config.yaml
qk_norm: false
attn_scale: 0.125
bias: "none"
init_std_qkv: 0.0435
init_std_up: 0.0435
optimizer: "adam_variant"
beta1: 0.9
grad_clip: 0.5
schedule: "wsd"
steps: 4439
Each number is 128 + 24 x the weight over its row's rms, rounded and kept within 0 to 255. Layers, rows and columns count from 0. Numbers have three digits each. The size before them is the row's rms in percent of the matrix's.

# q: layer 2 attention query, 320x320, rms 0.0419, rows 0-27,64-91,128-155,192-219,256-283, columns 64-95
# k: layer 2 attention key, 64x320, rms 0.0426, rows 0-27, columns 64-95
q0 082:165141134147170149104149115137102087121099111143113173110113117086149132132120150141145084105145
q64 088:135137159129128186121110108109181148116110095184116085135094128089131134132117149121098106106130
q128 090:137132164114106111167128104120140164125123151143136106130124113103116121154125091119093073184138
q192 081:103110152104119101172130132089146128101136131153148160143099120137135107148113076114114151165113
q256 093:150126150132148134104124110128140121138105119131110165121113127119110149123108101099120119113155
k0 093:154118082142107106108151114121121081132171144112112148161131145102139134121112173136127134135159
q1 083:173148125120155133050139116090141107136132115131141141147115125097089190124113091135121120120134
q65 072:195146131139115192087128164114150129136107085121127131142103117145128126118154080158128129138135
q129 080:150097177138161132123116127123137131111116149150126146112123085132125137122140107133133106186135
q193 101:163112138124124110134131145099151095108129128128118149147160135102135115119121092149133136094161
q257 096:149113131134145108095148157092128104118130155135118177147128139103137168126114155139113111125137
k1 100:134112088116126116162164123142129112160161128106121131174131167092123152115129137139139155127186
q2 081:122119142115092151198117133150127122117115113147124131113150156164144042138138159134147158149124
q66 074:111133125121141084138098080091061181091116164168140132104139137077139144133090198106124143121111
q130 087:103188097116105113128131111144103135123141092139140112134115168113101139147117155119117095085112
q194 127:089126126140140132102122127150101144135110113149147109121097123148113141129130139129120144175087
q258 093:114130145126087145165099128169135147130117086129136088100118108143139075115131099117168152148113
k2 093:112158178142133140113083126110124128138097143154113129093130084165142092133144118132127103106087
q3 073:160165143140158150106135126139097123164102123107178128139123110079116142088145124162116117126111
q67 086:140139123137125178142135149126149110108116110159153126148121126121149149115169096130088147097110
q131 100:093089149153135133136112103101125114104119166159142139127091128160152127141132057122112093176127
q195 095:076134116131137082169136103135152108132176174118181149130064153173145096134096124119134153159130
q259 100:116116176106155161132135110126156113139111162115120168128122107162091110113108121117128093141133
k3 090:144094114089114160107115154104113152119139120129125129129146102111176155135132148129122116131149
q4 074:156121129095153138155152129081070088122105122113138127114160135140172130159148161134108104137111
q68 099:103147139095138138109100135100109098090126096108112149124157110089128143126109151118096117123115
q132 092:123168136095108126164104111108117139102107114127159088095095145078110154124058113110132136130080
q196 090:148116159137123132114119106121103145107104115141077109157158085141096109132142141113123088144110
q260 093:162145096135105113140125148157106160154133091141152100129121110103207083108139145159151183124116
k4 090:134114151152143147133105112143153119149111074133138106108132146124161110105142086179136141124121
q5 092:120153120089119126101093146088093114095129129128128158121125155141165137170102160124086137130123
q69 093:130165129118118118107108148100108102084139111161122124109161166071126144117105129138099147128118
q133 098:148150088088111131122120104146112154150148119132126098124145152095148144128131184145126117104145
q197 094:113153132091125137083112151130111093135113100150108134133100124136103137145151161113116118153131
q261 088:104147114129152151164121120137104133144119085149128078118136120115199117169123152147163134160113
k5 087:122164167162133154101094114143097138134093123156117137116107128129080092122140110153125141097079
q6 094:147104145111161120090118104103173129139126159142110111124125108115110133099114146098126116130125
q70 093:101085144127164125126116105101142123150142110119078132106133117132142100151130132101114112144148
q134 114:148122167103148133136179165146195118139128112125088118132155088122115118133103139113149127087120
q198 112:181122165130107132129153138122143110124119134130091123126168110086140119108150123145112099097142
q262 110:170137113127100109079120151089135087110129111105108137136116146098122133141147134134130112122147
k6 096:111135111121129111132177114173156141154183101102137114135141122128086161139109138140157152147133
q7 092:146129124100142150145139147155127133120128112096113118129105145103128128129105139103108126085116
q71 091:140174131132088118130133152175124139101134107126115133131145117042091148129133154131095130106118
q135 107:091115137159133130118084090115148125128131144120146102109085144091121092137141114088122153121134
q199 080:132111101112171093098123084101098133108129116139129124158124119137119155161131163108088089149146
q263 091:103145139096182128125068130124149139136153117141093132115075118119152099114129117092111139129127
k7 095:131158182140143139135138111119151099154102116131125099090155134121140125142126085176128143141113
q8 092:107123135151124092123137129139137152144141099133103113122123137110149117128142122145145109113135
q72 079:141116116142119108130122090165171137148152108155121162131123153136112140104132124089132156124124
q136 115:137112147164145130099121112121116118107115144107100161124136139134107069124165081145180116160109
q200 101:058133133103157129167120090139135110119143154119165124132098152169092104165097111122119129188156
q264 094:139138137158120116147208068196117163141130176122113169109180135162143121111154179154107130124131
k8 090:169123146134109125084138094149125085119089090139150113129152099115157127142100116169173085137123
q9 098:114146115125115123090134112140179103151159110159160146175095156094079140121060078141155120116174
q73 119:128066111151113156147143146107168136154139175127136110129116131132118115158141127107120165185142
q137 085:091126113115134139090151134131118097128150143139148140146120125132113103161128133163144080179147
q201 098:083160110116143105150141137140135140150167113124182142120067187115127106120115149139132119127149
q265 098:141149164110138189107162119162127155150109146080116125102131132141094145105099126134122091104120
k9 102:170094115065129150112125151106112145083115120155089152120109142123116103122148152131125139094155
q10 102:077137131105165107161108151110166145152144117154129101142111138116100086128104098153139147073138
q74 088:112121110120093139181138126163203182131168121132113116116092157133113126127120136157125145163126
q138 110:165159097102147128122126134113099148137128162113089143122162128141154104103155145154140131148151
q202 088:093143106112132131144141148115150151152152135111142128102128182129112139110095129135123135119157
q266 102:111115115144138130140172122145098130159112154118122097109154121156141140128116154140118098123125
k10 109:163133118083115122117130122146127131096121111175099182138146138110122101134099098123176119109138
q11 073:129186121084172128103106115150160163171177113141096117132136123132101147134126088134085162099135
q75 079:133150119168124082120146139123113099129132152141147124154147124147087106150133120139147097151121
q139 111:165133067115102127106126134116138151200130125138108101163164117142115121110123129147133127111163
q203 088:087133116120124138128106113143156116147160162128151136156092118134151132139123100107147134142167
q267 080:115168119132099160111106102117144108122144178104103137131149126166079091136098108134100139137146
k11 090:098136104107087166157116131120080154087172064163151105149130201099137127146135122145118117101174
q12 083:119125129177132142147114084139116140168126169132163096088100108156127127101104151153172154128117
q76 092:113147140086106137103106052136120123102135139114115127110113123128154112120144142145144109121118
q140 102:173143097111100119147132102138094143122153130142112100134143120143182131073132078143151128158154
q204 101:100135136162128182180122187124150124170104104175120159103124117147145151092113101136117170145100
q268 108:114108094140131139149119141147100121101119155138135148123143113130165122152088131120117148141158
k12 100:069171127157115127083119093115120116117135128179134173126086162139101121111135136119168104081151
q13 089:121109136125106113168118133108086106117095162120135153108149127146159120115138159128148124165123
q77 082:146127138102131143128105101125128138091107122123146132109114127082139151088124133139155149082109
q141 103:117152148119127144134111108127107117092111131106167138105072114121123118143153105107105118151093
q205 105:051131133147125147141119087140123088121101122136138159139076133148094158142128118101128117184111
q269 104:089133148118128112139128099160108138158125168195139147114112116152163130115140134114136132156117
k13 066:135144171181122133110134100142152102122092150140119123072108097133143103137133105120130088105073
q14 093:091129155157186140140108117160161129165142142161167084116110107132118108106119125160127165135108
q78 093:093128139085152122120168101099133106130131176118167133115099109168126112122145103135128129158113
q142 092:158148098097105097139176121139113133147145130163138126143154129151137124126143137159146077154155
q206 088:100153145151112142153109153158164154140116110111120115101141132128149132100105125147108199117106
q270 092:108131117140134115160105136110136113097117135120131145144163119173099121150109113118151082115149
k14 103:109086081134138101113137125112115119134147141153130146159142115144126142125136176152182125120179
q15 077:170076108151129091091102131108122107092136149129066184147136145150145127132177137111153107114144
q79 080:120131156111134127151101136140157129133134091127126152120137149098149136129086098117171116077134
q143 101:137091156154175143130099179130145118139121120133100164126126127141144120120141131128176175126108
q207 107:128136132072125102101148131149140103104117119161126140121126126148157100151164125125130114134129
q271 092:171178113135146129118128121147100157151131067184154169121161095111134144159167152119129133173133
k15 114:152171152144136137113168118177108151156149143111136094098104141105120127118107092110083143118115
q16 075:121129159146173113145125075116152169174145160168116129116105106102113080142133084172182164092127
q80 091:138079129133182116107136104119165152125151131108110115085112115149141093153139147135096139106130
q144 108:130128111139108120152164125124109178112111137112037135117136129152145132148138133139122110147127
q208 085:119169144157106119171109176170172136172107093119083077084147091106122114108123091150155182106104
q272 098:135163126148112138135155096126117101142115173152119098117175118150101116137099130138158098138125
k16 097:098109106156138118114179088162112143129145093131119167129127122152104145128130140150135123154146
q17 082:126150121131127090172125203095154133129146138129101081114091132128143145144139134108115162119123
q81 089:089149140130121162142102133110148129120115129124154115118105114114152137152155069106100130126076
q145 092:140143148123143082140169117130124099179132181158080137148150138142130090104115112145161149128133
q209 093:119088116139134122149128127101088093140099134145091158153160129094104131130149127162117087114110
q273 101:139076094127052055130143119125112126111125104115138132157140146134135123128183178164122158130134
k17 114:146161165158095132128116147117160098101136133178119122131163174110115104146125111151195155124136
q18 106:114142086104162130118118153112147134178148115115132102157137149113138174155129072122086128107153
q82 095:136125130136133106114139175126116128148166127114124111158157118146120123128144115114095135148138
q146 148:149104087152111130120138150126138162139146108093114101150166125119106135138103144127128163105151
q210 148:184103105136120126115139123123129128126153116113116102141173155084147132108129136157136113095184
q274 138:132132113145120140109134162103122119112137101093141099144158142118119136122108118145131138123117
k18 054:132089093125143140134135150130127170106218093117152140165146138130117127163154128116142178117179
q19 095:123128093122065093077154100137120153162132122099083171137130141168085082112166113114134155135136
q83 089:127115106144119110119140175148063158107126119109145095110121109117164140136148155135148190137105
q147 102:129112127146111173160132123176157197120169104117142125132119138094152142168143159104109116104127
q211 112:186140086147136102168138154119142135162145094116122139104147163126105152159124130139115072124139
q275 108:103113150121147137087086156091111071131133138128168121128098150112165149107117030120136143117108
k19 116:154154126147083134111216101162134161128145106093151132139133158157117165088124186164129106120133
q20 114:128122093124105127124147116130130143127144093130125113152134153106130164113072102146128141094151
q84 111:139091103169109129121152117150130154134172105120118114169143164111111139126144153132087129138161
q148 113:120059079143106110131166119112093134119156133130133128188162130120092123139098161136107147121170
q212 127:212117114140129148117149135110116140137128117122141110141164138087146124103128132137147093100162
q276 123:156131105132105152119156139085098128122144111105106124135131138103111145110131137171149127120137
k20 067:086092129051158154169112143138130160116151133154144171133139195132103098157152140097094146099156
q21 089:157136131140151179101122100161141078175134112136191156122120120126110167128123118124120119130127
q85 099:114143133083087135145127116097128116158129144137140093108126156136072125133115152150128115113147
q149 081:158150099068170133125131119153122107105136103145123096124180116147156139131140143130147129111122
q213 095:128133117119117126138160160143158144105118079166152049126159105119177116080123091149153182128115
q277 085:104117135125150161129107163113155117101110077140152140121112114129114113144092086065082108121089
k21 171:151124082110140122123151125145121115149170135078123139180148147104132146084127151132113118127208
q22 104:086092127162181123127135155128188133126138162119132043131120127138150142108144132122086120157131
q86 092:112114140136143147145127128161104106122141122094178165173180122140114118102106112125132112129136
q150 103:094090123157165129105097137124210138138120147141119051157136144166094121126109124105146152100119
q214 113:148106100129123132076127086170079130149121111078141096160103120126141189142121135138122171121112
q278 109:146086118110107129152144091124180164185146135116141093150120129138128129100172122121101096113154
k22 101:120070115102147107131098141124141108116141136125148122144154128105165133125175109146123152113129
q23 096:134153183135099136180129147123131157108131135169148142126114153107140101164151178098143130148107
q87 108:087168135126126136139104126100094089135112112172123112118094142148147152118107107136117071118099
q151 100:164138165097154130136115124135159107131144126140150178111107159131112099154174181132127078120129
q215 129:116123175124134102118137125123152112132160168129084133096129147148128064146138160115103103143148
q279 103:144178145156140110092136119127101116137126096139103128142144098122109088137200155143150099166130
k23 108:160122121099131129077145083157108147149119113123100118139151092134116145123083147160129117110118
q24 097:131129107149107095143123135111107155166152130136094128127125155132119117160220146129130158125140
q88 124:112156150085153136110143142123129133124111162133141110087106096138137133146096102098140108160075
q152 085:156136159091137112151132149135130161173151172137095169127125138142153093147152158152162127123121
q216 094:082144137155146086125142155095139084099119101156070143114122112134114089153130151149128111104123
q280 107:101151131146125082099135134117106107109107128134162124127145133174090094169150122127144143165129
k24 086:157133100154103160114198128123099127117165110140146111154155137141098111141061156159141137122133
q25 096:157148110131082151112139063186088131126143081137146185135144151119127155118113189137181101122139
q89 086:156143105117098133106148123156098139122122123124123109114137154147124147122117200168129102115141
q153 093:162138090084103160136108121122070146123154100148124141151138119113158150119141149145098118140117
q217 092:113155124116118107128111151093147122141125098159154125055117114172157111136117110101114159133127
q281 080:096157157109140178142127159110118151117111079160123115092119089156100158139104086126111155168101
k25 083:087161124136140150114127148127080139134143132165134142154089183130122114119127132129108094116142
q26 099:144121120137077149129119090168095159149131096141125158153148139091130138141116148146171087123139
q90 087:124148160080120161130135174124114125117112153121132103101098129149180159140106114118095106129081
q154 091:179126138080150109126124168134101135154154090136124141166129128146137123138156165160138116106140
q218 106:116126147119127100133159100108165142153151147130140148089127158119152096125123156143119142139133
q282 103:106166134139121167108133182122122119111101114139134094103140094150121150148104078112132133203100
k26 080:144159128088113155130158144104097147102133112148107113147121117145099078153082168108101130079107
q27 113:118138150108196109122131164103174085181121138127162115124102095149120126141130104098095156144096
q91 094:147128128121120122140131116099141103121105123159061119142104084102129107092132127135158145123132
q155 091:139163134101135125132177127134152104102110135143186091117149132103123118133126149130142091135121
q219 103:109144143145141147156125144164128110116125166122162088156159133123051130099101108152128104126136
q283 096:125122152131109088109127149130140104064121156090135148134103152135102100133100140114107117111127
k27 085:143097131143124090134108106141146109166124152079169152159142090113120176089093144182156111129124